config.yaml
num_hidden_layers: 8
hidden_size: 256
num_attention_heads: 4
num_key_value_heads: 4
head_dim: 64
intermediate_size: 1024
vocab_size: 512
hidden_act: "gelu"
norm: "layernorm"
norm_place: "pre"
norm_eps: 1e-05
positions: "learned"
qk_norm: false
attn_scale: 0.125
bias: "none"
tie_word_embeddings: false
parallel_block: false
init: "trunc"
init_std_qkv: 0.0255
init_std_o: 0.0
init_std_up: 0.0255
init_std_down: 0.0
init_mimetic: 0.7
optimizer: "soap_variant"
learning_rate: 0.00507
beta1: 0.95
beta2: 0.98
weight_decay: 0.11
lr_head: 0.0105
max_grad_norm: 1.0
warmup_steps: 200
schedule: "wsd"
decay_fraction: 0.875
decay_shape: "linear"
final_lr_fraction: 0.0
batch_tokens: 131072
max_seq_len: 128
doc_mask: true
train_tokens: 457200000
max_steps: 3489
dataset: "wikipedia_en"
Each number is 200 + 20 x the weight over its row's rms, rounded and kept within 0 to 999. Layers, rows and columns count from 0. The size before them is the row's rms in percent of the matrix's.

# up: layer 5 MLP up, 1024x256, rms 0.137, rows 915-941, columns 0-127
# down: layer 5 MLP down (transposed), 1024x256, rms 0.143, rows 915-941, columns 0-127
up915,093,209,161,196,207,200,213,242,181,197,188,188,248,204,190,239,233,209,222,232,269,212,211,205,194,226,211,187,208,175,177,228,180,206,185,197,195,142,215,180,178,209,173,163,220,200,218,161,186,211,203,205,203,205,207,189,212,204,226,202,204,206,224,198,188,175,214,151,215,205,196,212,204,167,188,212,204,192,188,191,186,192,220,214,252,211,214,198,167,194,199,179,210,184,217,239,220,200,213,172,219,220,155,192,187,226,191,170,224,189,193,226,198,202,207,200,181,192,206,223,189,214,177,181,186,189,199,205,204
down915,099,181,178,217,207,206,218,212,206,188,198,169,168,199,174,209,215,192,181,211,175,162,194,184,214,217,191,205,154,223,189,242,212,205,199,183,152,175,192,206,219,169,208,205,200,200,210,186,180,233,232,201,203,214,185,188,206,228,183,202,215,181,211,210,199,210,221,184,222,196,209,199,220,198,213,185,188,229,194,216,192,239,178,220,189,201,173,150,177,163,185,207,156,220,206,147,188,169,196,189,211,231,225,227,194,236,216,201,192,171,196,211,210,187,188,221,204,217,202,199,203,218,223,192,182,217,229,197,238
up916,099,201,199,218,224,221,211,223,187,173,194,218,177,155,207,185,197,180,202,213,222,195,213,226,193,210,221,193,167,224,211,202,253,204,187,196,207,179,211,201,180,168,215,220,208,195,226,235,210,199,247,217,184,210,189,190,139,223,165,209,210,195,192,184,229,183,193,209,178,173,201,232,213,167,189,217,201,198,229,244,156,212,158,245,222,202,175,185,216,200,164,190,174,203,212,189,213,240,232,209,230,210,212,194,177,209,205,191,200,197,199,188,200,225,232,198,180,197,183,188,174,212,185,199,176,199,192,196,207
down916,105,189,212,199,195,181,224,214,186,204,201,186,172,211,211,164,199,174,169,189,201,179,193,204,237,190,198,175,200,196,202,205,205,218,223,253,211,200,209,156,187,199,174,206,213,186,202,191,174,193,164,187,178,173,195,178,221,236,237,211,244,178,213,202,181,201,197,207,214,185,188,185,194,234,194,179,179,193,200,230,170,200,186,182,196,205,182,206,178,193,205,205,190,184,191,219,205,205,233,223,185,216,207,174,214,238,194,177,190,185,176,195,195,186,193,199,205,224,183,216,189,209,178,230,211,239,183,224,215
up917,100,169,196,224,197,253,184,200,182,185,199,196,200,234,199,206,194,170,199,152,178,206,227,230,226,192,175,200,201,218,213,199,209,241,188,173,204,206,242,226,208,213,166,230,197,195,177,198,195,191,173,246,201,187,203,204,170,211,190,184,214,199,217,207,194,172,173,170,225,183,192,184,237,219,182,221,217,198,235,207,187,181,202,235,220,216,199,196,190,184,207,166,221,176,184,224,194,209,188,189,214,208,204,179,195,234,194,193,196,180,210,215,197,225,180,207,132,196,208,203,215,241,223,160,223,204,191,200,174
down917,102,197,209,224,204,227,187,209,209,193,194,185,197,229,204,188,199,181,162,180,179,216,251,186,215,203,187,165,184,197,252,192,214,182,225,185,198,180,210,204,220,204,209,189,191,221,192,242,183,214,223,168,191,160,191,192,203,185,199,215,212,178,171,218,199,245,154,220,181,199,175,226,213,202,195,154,216,232,189,211,197,209,199,207,189,229,218,183,199,189,201,209,209,189,213,217,185,174,194,187,221,208,189,190,201,218,211,185,191,182,179,186,220,193,234,207,210,188,207,236,217,208,200,216,210,182,204,176,197
up918,098,202,216,197,208,204,170,196,185,176,189,198,201,170,208,195,210,164,229,177,217,219,221,191,178,190,186,172,178,199,153,201,216,241,203,207,201,217,205,228,221,176,184,185,195,168,196,201,233,178,174,237,186,190,185,221,218,192,179,216,256,232,204,198,215,212,212,192,218,179,186,218,176,177,180,180,191,219,177,227,204,175,195,231,220,199,204,175,184,205,203,179,176,200,194,229,175,177,192,203,169,205,206,192,211,220,199,205,201,210,224,185,176,185,223,173,175,189,194,216,202,199,180,183,231,211,227,184,245
down918,097,190,194,192,209,183,210,231,216,203,194,214,192,236,182,181,190,193,209,193,180,187,246,208,215,217,199,195,161,226,207,207,190,172,216,216,204,226,191,159,202,175,207,202,228,190,215,195,170,215,220,166,210,222,214,162,202,187,216,187,195,183,191,211,205,168,178,192,196,184,173,199,174,209,162,186,231,195,210,223,201,224,182,186,220,212,183,183,215,186,204,206,197,193,180,186,169,159,192,195,222,201,236,193,225,223,203,215,188,228,208,220,196,195,173,208,206,209,215,218,190,196,199,210,186,229,207,199,224
up919,103,194,190,196,190,208,203,229,188,191,186,212,215,181,240,162,222,190,213,195,191,189,233,184,196,197,177,215,199,177,204,154,207,210,209,191,242,212,174,204,195,200,198,184,197,195,187,206,231,205,180,228,203,197,191,196,164,189,145,210,209,200,255,213,226,205,217,172,224,223,263,211,214,179,221,209,191,188,171,175,182,210,176,187,201,206,237,204,223,214,211,152,216,199,209,222,200,192,209,211,157,203,171,222,208,223,177,200,226,204,214,205,183,204,208,201,210,216,207,221,216,230,235,175,197,177,199,203,192
down919,097,218,216,193,198,170,194,180,204,195,214,196,201,223,214,166,205,193,193,209,208,209,158,166,188,184,229,204,187,212,181,233,221,231,198,190,198,189,208,197,212,222,188,186,247,175,181,168,227,166,197,184,225,196,211,201,206,213,185,208,208,171,169,181,203,193,178,161,185,201,187,203,195,199,237,165,220,211,217,226,197,208,197,211,216,182,199,195,186,194,169,213,244,192,227,186,180,169,236,220,227,180,225,194,205,170,196,222,222,212,195,203,223,185,197,193,194,201,199,196,214,147,193,211,189,171,227,213,215
up920,106,218,215,242,215,199,158,228,143,179,185,236,175,249,192,199,203,196,203,190,194,201,182,192,226,196,224,200,193,176,187,215,203,211,168,236,235,243,198,184,181,210,208,232,184,189,185,209,169,214,224,219,187,184,190,194,217,195,209,253,213,173,206,203,207,208,173,243,240,227,237,184,209,185,182,172,204,192,213,206,240,199,218,196,170,182,233,208,192,197,199,216,216,192,202,204,155,170,159,193,226,209,213,200,211,192,232,193,192,170,199,224,194,195,209,240,185,189,187,214,198,190,228,203,204,200,211,202,222
down920,101,170,209,191,241,189,217,220,193,190,204,190,207,177,203,201,230,172,175,192,208,161,213,175,201,201,228,185,195,183,192,188,191,174,208,232,214,200,223,200,209,188,220,182,208,221,217,167,193,216,207,185,200,198,244,194,204,202,235,211,228,203,176,239,177,201,157,200,198,171,236,235,195,154,224,171,219,229,193,205,188,233,222,196,209,212,213,185,160,241,200,197,199,210,215,207,161,215,189,160,191,189,223,210,181,188,201,201,205,221,194,193,210,183,209,188,193,208,246,226,201,234,217,196,200,217,208,182,202
up921,100,219,189,193,228,230,219,180,215,186,230,142,208,173,204,184,194,196,184,213,205,203,210,193,188,196,222,218,207,208,195,231,243,192,222,206,186,221,223,220,226,191,198,169,191,205,245,201,213,173,190,182,200,197,181,181,210,205,201,200,204,218,187,225,191,164,238,224,194,228,211,183,217,198,194,232,227,200,194,169,191,224,199,199,187,186,184,177,210,192,213,164,208,199,220,211,178,195,191,244,185,193,226,199,196,199,200,200,175,189,219,210,207,213,256,232,186,224,213,184,206,189,212,184,221,183,195,222,226
down921,103,184,223,171,202,151,193,239,207,194,191,203,177,225,180,214,203,230,217,228,213,175,211,181,218,241,203,202,200,177,185,235,230,218,239,228,221,212,192,173,174,186,195,208,194,199,199,199,233,191,200,189,173,208,214,212,185,192,209,204,191,177,220,202,209,213,191,189,226,203,219,201,189,183,168,202,184,189,161,237,228,165,188,176,206,143,186,196,198,185,220,191,208,200,200,208,237,229,223,206,209,212,182,216,177,204,209,188,195,171,180,192,187,208,198,202,233,192,195,238,220,176,209,198,202,234,230,185,167
up922,096,188,169,201,214,199,184,177,206,196,208,158,166,188,203,209,221,212,254,130,179,201,219,196,216,229,239,202,200,209,220,163,189,201,201,196,209,182,197,187,193,218,169,211,202,211,217,231,182,208,214,213,189,171,210,176,202,179,180,220,177,168,215,218,182,202,198,200,186,194,212,204,216,224,203,216,218,200,199,180,190,183,204,212,196,227,217,186,216,197,189,187,192,211,200,211,207,226,183,249,194,151,200,185,197,159,210,199,208,221,216,217,173,204,176,243,245,180,218,254,196,249,211,192,155,209,205,230,215
down922,103,214,217,202,214,232,217,205,195,195,185,217,218,190,167,204,214,165,222,207,228,224,198,211,211,221,193,222,164,193,219,227,231,154,197,202,177,214,184,221,237,174,201,181,191,197,214,211,204,180,190,218,224,200,198,216,212,187,221,189,188,184,200,205,197,212,176,200,187,197,209,219,177,193,200,234,178,212,189,246,190,202,164,212,177,217,235,199,204,200,192,170,191,154,193,162,172,199,234,146,185,195,213,204,237,211,182,232,176,201,228,184,201,204,207,191,150,171,206,187,205,165,189,195,221,185,190,195,197
up923,093,183,204,203,229,204,203,191,198,215,202,187,226,206,210,184,185,201,192,186,173,210,203,204,167,168,205,230,174,173,175,152,173,203,186,190,213,200,199,216,220,214,189,207,235,160,172,204,199,161,185,219,247,227,211,180,192,202,192,192,190,207,176,221,201,178,195,186,195,172,208,188,161,175,181,227,240,174,228,200,200,215,180,162,213,180,201,169,208,211,214,215,217,177,193,191,175,188,184,162,196,179,206,194,191,212,212,187,167,198,185,198,227,200,161,222,189,188,194,200,202,209,203,191,205,176,193,227,181
down923,090,231,198,205,201,199,174,233,195,183,227,215,190,203,199,220,166,181,218,212,212,179,222,176,216,199,204,211,231,217,209,250,193,215,216,195,187,169,158,191,190,206,212,225,211,228,192,229,183,223,209,174,173,229,202,202,207,207,219,214,190,181,229,185,173,173,202,236,199,242,195,156,222,233,199,165,186,223,194,209,173,199,224,208,242,199,219,231,221,218,172,184,210,204,194,200,240,226,229,211,165,213,180,201,191,188,180,204,198,181,216,211,189,175,215,183,192,209,201,203,194,190,202,217,214,204,221,195,225
up924,092,210,228,185,235,230,200,204,163,208,224,197,192,194,212,237,212,229,217,220,211,237,205,175,243,190,203,193,223,195,203,218,185,219,202,196,190,212,182,195,218,211,255,192,204,247,205,177,232,206,182,205,213,219,191,181,190,153,259,233,225,200,191,244,195,196,231,192,200,173,191,183,198,194,196,214,210,196,193,232,190,162,220,201,184,213,253,199,213,197,221,216,210,187,221,178,206,211,216,199,202,201,212,196,183,171,194,191,187,199,198,189,218,191,216,235,177,194,243,212,186,211,190,178,171,237,191,220,223
down924,094,234,169,201,195,208,197,199,197,182,203,195,194,216,205,204,216,201,241,202,186,196,172,227,190,200,201,192,204,216,169,219,218,194,190,210,180,208,172,157,152,212,199,212,239,172,199,181,186,200,195,171,211,174,208,176,193,234,208,201,174,201,188,183,171,182,164,215,178,217,178,211,194,187,175,189,165,206,222,166,198,202,203,194,200,197,193,226,191,189,233,226,210,220,207,184,198,181,203,189,184,182,192,223,217,184,165,192,174,167,196,190,209,190,224,180,158,176,188,191,190,243,206,204,214,183,222,205,193
up925,095,244,194,189,190,211,208,223,222,160,187,217,207,190,207,199,202,188,188,174,180,209,183,211,233,251,189,195,171,222,193,175,193,185,182,203,173,204,229,223,189,180,189,206,179,195,194,216,195,198,241,232,169,208,228,231,196,187,188,213,190,179,218,190,212,201,183,178,232,230,204,221,177,175,188,192,201,193,205,210,196,184,182,204,211,196,225,225,226,178,194,186,216,207,189,245,235,223,181,241,184,242,167,185,208,216,215,207,199,174,178,196,212,188,235,187,162,191,223,196,201,200,228,191,185,221,198,207,181
down925,102,215,222,220,206,198,204,183,191,200,191,193,197,173,218,210,182,218,193,203,191,207,218,239,158,190,191,208,223,201,204,189,207,232,219,210,224,198,207,223,222,197,176,206,186,214,216,211,150,211,164,221,221,206,214,227,169,212,200,198,165,197,188,184,234,201,192,177,209,205,186,178,153,171,181,196,208,210,208,186,207,218,193,182,154,210,199,184,223,191,201,208,171,231,211,185,204,201,204,187,154,248,201,204,237,212,185,218,225,195,216,217,220,207,174,212,202,209,202,215,222,213,192,201,172,193,183,223,213
up926,102,200,193,203,191,191,210,240,236,190,177,220,200,196,204,221,214,186,186,194,209,187,201,230,203,175,200,206,222,167,162,162,192,202,219,171,206,226,196,179,181,190,170,178,164,173,142,218,185,190,202,195,176,188,180,178,200,169,170,183,217,188,213,176,203,227,201,197,213,214,230,231,197,209,173,179,209,206,221,179,204,222,187,191,191,196,201,196,173,168,206,237,184,226,181,202,178,215,201,208,189,209,202,213,226,194,220,180,213,180,229,203,198,167,224,211,192,180,215,201,206,192,193,211,224,187,183,193,171
down926,102,213,204,196,218,173,159,188,223,149,218,209,216,201,198,213,199,165,233,235,181,209,208,205,213,190,212,174,193,188,188,223,206,187,197,210,199,172,153,186,231,232,242,193,184,179,202,189,232,205,200,179,215,211,208,198,208,244,215,166,213,184,196,199,200,194,189,219,208,224,219,220,207,181,239,188,213,222,204,226,214,174,196,216,188,179,191,183,190,211,213,205,205,213,196,238,209,174,206,241,230,205,193,228,214,236,237,180,148,207,180,200,189,207,189,206,232,182,178,174,202,199,204,204,198,225,191,201,242
up927,102,204,195,160,182,164,189,239,158,201,186,198,198,174,217,188,194,204,199,197,189,180,196,203,182,199,212,194,225,235,219,218,217,166,191,192,217,209,196,240,181,174,197,193,210,205,200,200,218,215,187,210,228,192,184,195,195,186,205,172,230,189,194,213,177,229,160,226,195,191,213,203,214,222,215,240,226,229,197,183,207,200,203,201,193,212,186,189,221,181,187,212,191,193,211,205,169,195,225,198,179,191,167,236,206,201,174,208,214,179,208,161,190,138,206,254,216,209,191,209,217,217,204,196,217,264,177,221,188
down927,097,188,240,217,242,223,219,148,198,186,227,223,169,247,210,204,207,234,211,211,203,199,211,201,226,200,207,207,198,198,160,208,191,223,183,202,206,208,173,196,186,212,189,175,186,185,174,200,189,207,170,208,190,223,195,220,207,185,193,210,176,211,189,190,231,209,192,185,218,195,171,194,222,161,203,188,181,202,224,181,207,180,219,239,203,168,197,209,157,209,194,175,196,229,204,238,176,225,198,280,206,189,204,204,198,215,218,173,186,232,181,216,188,221,195,202,196,170,167,200,199,199,203,217,180,189,207,171,194
up928,099,232,210,193,225,192,216,221,182,193,186,187,191,200,209,257,208,181,205,208,204,188,274,194,224,176,217,179,188,176,188,185,223,209,175,225,199,205,188,212,208,159,192,233,189,185,196,216,205,215,173,215,231,222,140,219,220,167,201,219,210,209,236,220,225,204,200,209,241,186,209,194,163,221,214,224,223,196,235,177,210,173,209,207,222,177,222,202,179,227,196,167,180,176,222,183,153,181,204,173,200,209,222,207,205,201,210,197,193,207,167,171,211,174,207,190,222,174,179,180,177,174,221,199,211,206,200,205,219
down928,100,197,194,223,218,200,172,199,221,202,212,178,156,236,197,175,204,218,173,200,193,187,158,216,218,206,203,165,168,212,223,229,169,200,209,197,206,212,223,184,196,189,200,204,185,182,195,208,222,209,229,184,183,216,198,150,177,172,215,225,200,229,210,162,201,198,216,226,210,168,181,191,212,157,227,201,171,229,187,230,187,163,159,213,179,161,222,210,194,179,183,182,169,209,196,200,227,217,183,210,190,199,163,219,189,213,204,181,234,195,186,217,226,197,193,179,174,194,196,187,181,209,201,212,163,212,191,195,222
up929,096,182,207,195,192,206,217,179,226,170,201,203,181,212,200,184,211,200,223,181,203,186,184,226,196,179,179,195,188,219,204,203,177,202,201,191,198,180,189,199,169,177,235,219,223,182,249,176,176,172,202,222,169,223,202,187,194,181,179,204,227,212,208,243,194,167,208,245,198,226,217,220,202,187,206,208,198,215,200,226,201,205,227,184,225,214,220,214,189,176,222,173,188,192,187,230,223,174,224,187,193,226,176,206,228,171,173,206,185,179,186,201,215,209,218,209,190,228,219,246,184,171,201,232,236,216,213,206,188
down929,104,185,192,209,207,201,236,186,211,214,197,201,186,218,180,154,197,188,211,197,186,202,251,211,229,194,196,177,196,214,215,197,227,220,239,226,220,201,212,184,202,182,209,200,200,168,189,198,227,207,201,195,201,209,221,192,195,245,192,212,222,199,211,161,175,182,213,204,181,171,197,174,223,227,201,204,218,228,202,203,180,176,165,197,180,208,211,210,195,191,216,205,209,173,200,171,198,214,194,249,183,163,185,190,188,206,173,205,217,179,204,212,201,185,221,213,212,177,212,198,202,227,221,184,174,189,190,184,225
up930,092,142,191,241,201,211,232,217,229,176,227,194,222,182,197,158,179,221,198,172,194,207,210,230,197,230,177,209,199,193,222,203,201,211,216,214,210,217,201,191,203,227,228,200,214,222,232,162,154,213,163,186,221,211,203,198,153,200,179,184,233,214,190,223,192,198,202,203,182,203,194,178,192,213,212,247,211,209,214,178,184,232,210,241,196,173,180,216,187,206,190,209,192,184,200,185,216,189,214,224,241,246,190,199,174,174,243,247,182,212,216,198,192,207,203,187,243,224,179,213,174,216,195,210,192,203,206,229,191
down930,094,188,203,207,255,213,213,160,163,183,199,185,231,176,200,240,192,213,201,220,179,197,198,192,215,220,178,177,193,195,226,222,210,191,187,220,189,189,197,215,223,200,217,193,178,223,213,212,150,194,159,196,201,161,189,171,189,208,230,204,209,171,205,221,190,203,183,195,204,218,175,242,223,213,220,170,241,189,206,197,229,191,202,193,233,229,230,194,208,221,167,186,202,158,194,214,161,215,233,181,212,198,209,231,236,201,206,191,231,179,195,184,197,184,222,179,204,203,178,230,174,184,218,148,165,212,212,198,218
up931,108,200,201,203,157,181,219,203,182,187,204,228,223,197,164,237,169,199,179,199,228,172,204,192,210,221,189,203,207,219,188,190,226,189,170,164,223,214,205,185,172,175,191,180,202,187,171,197,159,230,181,195,223,186,174,191,230,210,210,193,228,190,226,178,213,230,172,206,209,189,185,196,212,221,209,207,229,220,196,199,224,233,223,180,179,163,193,182,197,194,200,197,189,222,220,262,192,210,167,177,190,208,210,209,198,220,200,211,208,201,227,180,205,213,198,220,210,232,175,183,222,215,186,224,213,162,221,200,210
down931,101,220,228,208,225,191,222,216,234,206,193,191,160,218,196,193,156,174,203,187,207,211,195,224,244,215,183,215,217,213,190,182,189,202,214,187,213,201,213,191,206,224,224,213,169,195,216,160,221,187,222,202,196,191,209,213,186,207,153,202,203,212,181,176,209,192,167,203,197,219,200,223,202,222,232,224,162,201,194,206,153,208,191,189,221,211,206,187,192,196,179,220,218,212,168,167,221,249,212,222,241,222,175,186,175,164,185,219,183,179,197,200,186,166,196,181,208,204,229,197,206,196,215,187,161,197,170,199,205
up932,103,195,209,228,183,238,220,234,225,208,193,196,180,213,205,180,191,210,148,182,193,213,239,197,189,197,214,203,223,202,178,176,206,198,185,226,232,207,199,189,215,162,256,201,195,203,190,198,208,216,192,186,171,197,216,197,198,202,182,177,217,196,198,223,189,182,178,201,193,156,189,182,190,197,178,202,237,226,182,217,207,193,210,189,188,242,216,186,210,219,174,234,193,215,192,193,205,179,167,204,176,192,235,221,197,203,191,198,243,215,229,178,204,204,226,178,209,211,181,209,168,205,210,196,186,189,182,178,171
down932,100,201,202,171,229,203,229,170,198,169,207,185,191,189,210,189,227,167,179,204,162,213,175,193,197,209,170,187,222,182,206,206,223,190,236,220,206,246,198,214,165,164,182,182,181,183,182,243,164,217,208,217,187,222,207,195,205,218,213,187,208,180,194,195,196,200,227,202,230,164,242,212,193,209,219,214,214,183,221,171,220,222,199,215,201,175,173,202,189,205,227,201,186,215,226,179,231,206,201,206,252,176,210,195,208,202,199,196,232,197,191,163,212,216,177,200,196,190,196,199,163,205,202,208,180,198,247,205,199
up933,102,187,195,168,217,188,226,198,227,215,222,199,192,219,188,206,220,222,198,170,216,182,209,231,183,206,212,185,210,209,199,188,201,225,198,228,194,188,209,185,176,207,196,182,193,220,197,216,196,162,188,201,213,231,207,188,227,203,154,196,241,171,230,181,186,184,187,190,232,213,211,191,238,183,196,202,249,213,233,194,174,182,215,211,202,216,219,209,241,171,170,228,210,194,206,231,180,231,231,159,194,190,204,223,196,187,182,189,185,197,184,202,190,187,174,215,204,181,223,185,174,201,188,207,178,224,212,190,243
down933,106,209,174,220,202,188,149,228,179,201,222,150,219,193,218,185,234,211,201,189,200,173,201,190,194,180,215,188,194,195,200,189,229,196,224,185,163,227,204,178,206,190,203,204,195,182,213,183,196,172,203,178,212,200,230,211,207,195,220,169,216,186,182,202,189,212,240,188,239,189,192,179,180,149,184,193,194,224,205,196,206,217,183,179,202,210,201,222,198,193,210,217,216,177,187,227,192,170,240,177,196,219,176,181,219,205,205,195,184,153,223,187,228,211,180,186,214,222,229,191,185,216,218,237,208,227,213,209,165
up934,106,230,208,187,189,197,157,196,219,200,217,231,227,220,187,233,219,210,239,228,239,214,265,200,217,193,188,217,215,234,208,173,185,189,212,214,233,195,234,194,221,223,226,185,207,198,173,179,199,213,192,193,182,189,193,209,187,180,221,192,199,211,170,196,166,201,180,250,227,190,232,215,241,193,195,205,165,199,184,159,238,201,180,187,178,189,190,175,203,213,192,225,168,206,211,246,223,207,180,207,195,174,203,205,188,165,189,196,200,219,202,179,185,181,198,168,218,220,176,205,222,223,175,166,202,213,216,222,241
down934,101,211,177,181,207,195,182,236,196,226,181,201,194,193,232,182,176,192,210,194,202,185,222,200,187,191,221,208,203,166,200,220,202,188,186,178,198,213,215,199,236,218,174,219,201,189,218,147,177,196,223,214,215,183,212,176,222,196,198,203,194,225,195,188,212,192,175,202,207,247,171,198,217,216,205,181,214,177,203,219,178,215,198,186,196,190,182,189,200,228,188,196,214,195,230,199,190,192,265,218,203,192,227,176,153,232,156,194,201,256,187,188,179,203,206,226,213,176,215,180,211,188,190,196,186,180,206,197,213
up935,109,213,214,216,217,198,173,200,240,180,190,194,223,186,186,219,227,188,191,177,212,219,193,211,168,191,211,192,170,208,216,205,226,179,224,202,201,202,175,160,178,199,198,236,171,201,217,186,230,216,162,201,216,192,219,208,196,171,199,221,183,210,207,221,167,179,198,208,231,189,189,237,243,192,198,190,204,225,204,230,180,193,180,203,222,210,166,195,208,185,190,230,213,180,161,180,178,178,201,181,193,185,197,211,208,208,198,185,220,243,200,202,215,177,196,205,157,199,176,222,209,199,181,202,170,177,184,214,208
down935,109,211,193,211,196,191,200,212,169,205,208,173,229,232,199,190,205,212,221,188,178,224,202,185,178,191,181,217,177,188,202,218,191,203,203,174,192,209,262,211,224,201,188,215,186,202,198,191,203,191,190,196,242,176,205,223,205,217,199,204,229,173,178,210,158,189,210,236,205,189,183,210,205,165,207,176,229,194,207,217,247,231,187,202,199,193,189,201,173,184,204,190,187,238,196,190,202,179,206,202,182,202,220,216,224,172,247,173,213,202,191,183,203,191,214,169,186,215,214,212,175,181,157,199,184,225,221,182,197
up936,092,176,224,175,219,208,192,187,190,205,201,185,197,207,183,186,200,192,216,228,218,186,184,215,189,241,219,226,213,219,192,202,207,197,183,177,200,204,203,193,200,212,178,168,184,211,230,161,215,240,189,159,186,212,199,206,194,213,222,179,177,230,199,193,208,192,195,214,171,205,204,178,214,230,176,220,148,210,190,200,209,187,185,196,180,209,217,198,217,221,159,199,170,200,220,180,225,182,177,221,206,218,198,187,194,203,182,199,246,202,190,162,212,225,169,205,220,216,225,201,195,226,220,200,202,212,213,187,239
down936,098,203,168,193,205,185,181,202,210,176,202,210,189,175,184,196,158,235,178,184,191,195,223,196,158,205,201,180,207,192,195,224,216,165,223,197,212,199,218,232,209,194,207,216,181,189,186,211,260,196,149,180,226,178,215,207,191,165,181,206,206,221,210,240,218,216,227,150,227,198,221,194,203,197,221,214,227,200,234,231,198,189,257,224,209,192,214,201,189,163,193,218,186,212,215,188,205,208,206,206,151,190,212,180,202,207,174,196,201,160,222,229,195,170,179,171,221,165,194,182,226,170,184,194,189,218,227,213,197
up937,102,182,196,173,208,192,177,184,210,209,212,157,164,216,190,195,208,213,191,231,225,220,184,227,206,198,180,189,181,191,170,210,234,222,254,211,195,199,165,188,191,188,229,159,188,208,186,183,191,156,205,235,200,204,211,203,167,226,193,222,230,189,189,234,183,204,226,210,195,208,215,167,154,262,211,234,180,202,210,200,198,197,227,176,214,234,186,188,185,172,201,209,243,183,190,172,198,217,174,208,213,211,200,207,202,189,233,182,176,179,200,234,203,195,179,204,200,163,207,215,199,176,164,189,218,173,173,207,191
down937,089,241,189,168,176,183,201,186,238,223,214,226,192,196,241,193,181,193,164,196,213,222,186,197,215,167,205,203,199,159,188,200,169,207,186,192,204,173,185,221,186,238,243,174,193,208,220,195,199,213,243,216,188,178,190,203,204,182,179,215,230,207,193,187,170,160,217,201,188,207,204,212,195,214,192,201,205,237,197,214,182,160,210,212,191,165,172,224,210,189,217,184,194,244,218,207,211,186,206,194,199,205,169,171,226,192,194,218,186,210,153,192,199,190,159,221,193,194,219,197,202,196,192,201,176,188,177,220,240
up938,089,184,203,203,167,203,145,191,211,218,220,187,191,193,196,178,157,197,208,235,236,230,186,190,214,193,179,209,216,192,238,198,176,202,222,171,158,179,192,207,211,267,227,212,210,196,217,172,162,229,160,204,215,231,207,212,213,169,228,221,232,210,197,185,221,169,173,206,219,181,169,197,190,196,192,215,206,245,157,215,215,198,179,216,210,244,183,237,191,200,187,208,198,187,206,176,209,216,184,214,207,182,185,188,200,210,211,201,190,213,216,212,197,186,214,217,185,211,233,193,192,191,196,232,206,195,203,184,200
down938,098,206,212,175,205,153,233,219,196,186,179,199,201,202,206,216,209,180,182,171,185,166,216,184,187,182,220,189,197,194,191,262,238,154,151,235,196,239,169,206,195,179,184,180,236,193,200,191,216,152,218,212,186,168,239,184,187,221,212,190,206,224,205,200,206,197,170,210,189,222,176,174,196,199,219,208,191,193,165,180,170,207,245,211,209,181,182,200,189,218,209,188,186,214,169,219,189,201,205,201,192,208,193,198,214,205,190,208,187,179,179,170,188,208,211,230,221,199,208,200,215,220,226,211,232,186,208,227,215
up939,096,199,198,219,206,203,185,208,177,187,206,215,199,198,194,231,239,183,193,192,176,182,224,193,212,225,206,206,180,180,195,210,191,202,169,188,217,188,218,205,207,179,216,211,173,230,213,172,169,202,240,235,187,202,196,222,202,185,202,230,210,168,191,216,182,212,211,185,139,196,183,228,222,221,202,222,234,192,193,220,192,206,168,171,201,202,216,176,233,196,193,207,217,240,245,183,208,169,194,220,211,202,221,230,180,213,186,198,195,169,210,173,189,197,207,203,240,213,212,215,204,174,185,224,222,174,191,222,200
down939,096,224,183,199,172,233,227,190,179,217,193,204,187,163,192,187,162,201,230,184,233,189,212,187,206,214,197,211,188,203,193,194,187,215,197,233,200,171,212,186,196,190,193,235,196,186,203,216,232,209,182,190,193,196,206,213,200,177,199,230,194,198,209,165,193,189,199,195,232,204,209,167,213,177,188,229,200,203,188,202,213,220,211,242,178,193,223,227,191,197,182,214,213,202,208,151,171,200,191,176,215,218,199,187,197,183,198,186,218,226,199,218,167,188,211,178,160,221,158,210,201,213,220,194,205,227,160,178,205
up940,092,220,226,196,183,192,184,223,206,200,165,181,186,194,198,250,189,187,231,210,205,213,217,208,152,186,183,206,218,236,229,248,233,200,187,213,215,204,177,224,190,193,189,224,192,176,190,199,161,208,204,180,176,168,192,212,210,204,214,184,182,223,197,181,147,191,209,207,204,221,223,195,194,201,187,185,162,188,180,169,198,215,194,199,218,196,250,156,187,177,226,181,184,176,225,200,221,173,215,214,193,187,212,180,195,210,160,228,222,205,210,201,174,198,239,183,236,191,182,196,192,211,228,212,201,220,217,188,212
down940,096,184,166,192,204,211,203,183,173,192,239,192,196,177,215,180,210,213,166,166,203,199,225,174,243,210,193,196,235,163,247,200,210,169,183,186,183,195,184,199,197,184,234,208,228,213,192,184,218,158,217,198,196,207,231,249,179,209,169,200,214,184,154,183,209,182,195,200,223,205,178,209,187,201,193,161,203,216,222,235,216,181,194,190,217,214,172,215,184,229,193,185,219,220,189,193,168,221,163,204,177,221,181,158,173,184,204,220,188,215,181,162,236,214,167,158,228,202,193,195,195,234,195,186,213,191,158,190,200
up941,102,219,203,215,224,211,157,171,170,239,217,206,202,189,182,171,209,174,222,203,186,199,217,216,189,204,178,177,200,181,188,220,200,191,178,206,205,211,201,209,195,177,202,215,172,199,177,210,202,209,187,190,226,174,199,194,196,201,208,203,165,159,165,210,198,178,215,167,195,196,218,177,227,180,201,165,220,145,205,206,213,194,160,179,221,195,220,198,180,232,217,228,166,180,180,224,166,206,213,193,206,178,204,229,194,186,189,231,188,213,203,208,218,192,202,225,186,189,177,239,190,208,196,180,170,176,192,169,234
down941,096,221,147,200,186,187,195,221,196,223,216,173,182,195,197,228,150,191,201,184,237,212,198,197,153,193,248,210,221,188,184,197,192,203,195,178,179,198,184,195,199,212,188,195,212,211,214,206,179,207,156,227,209,203,203,210,228,178,202,170,176,184,202,196,200,196,218,206,222,216,215,206,179,228,197,206,206,256,173,230,168,222,189,172,193,207,189,198,202,197,170,198,253,222,210,199,231,210,214,209,199,202,203,188,205,201,205,169,203,203,171,144,185,222,204,184,222,185,198,195,204,210,222,210,212,209,230,239,186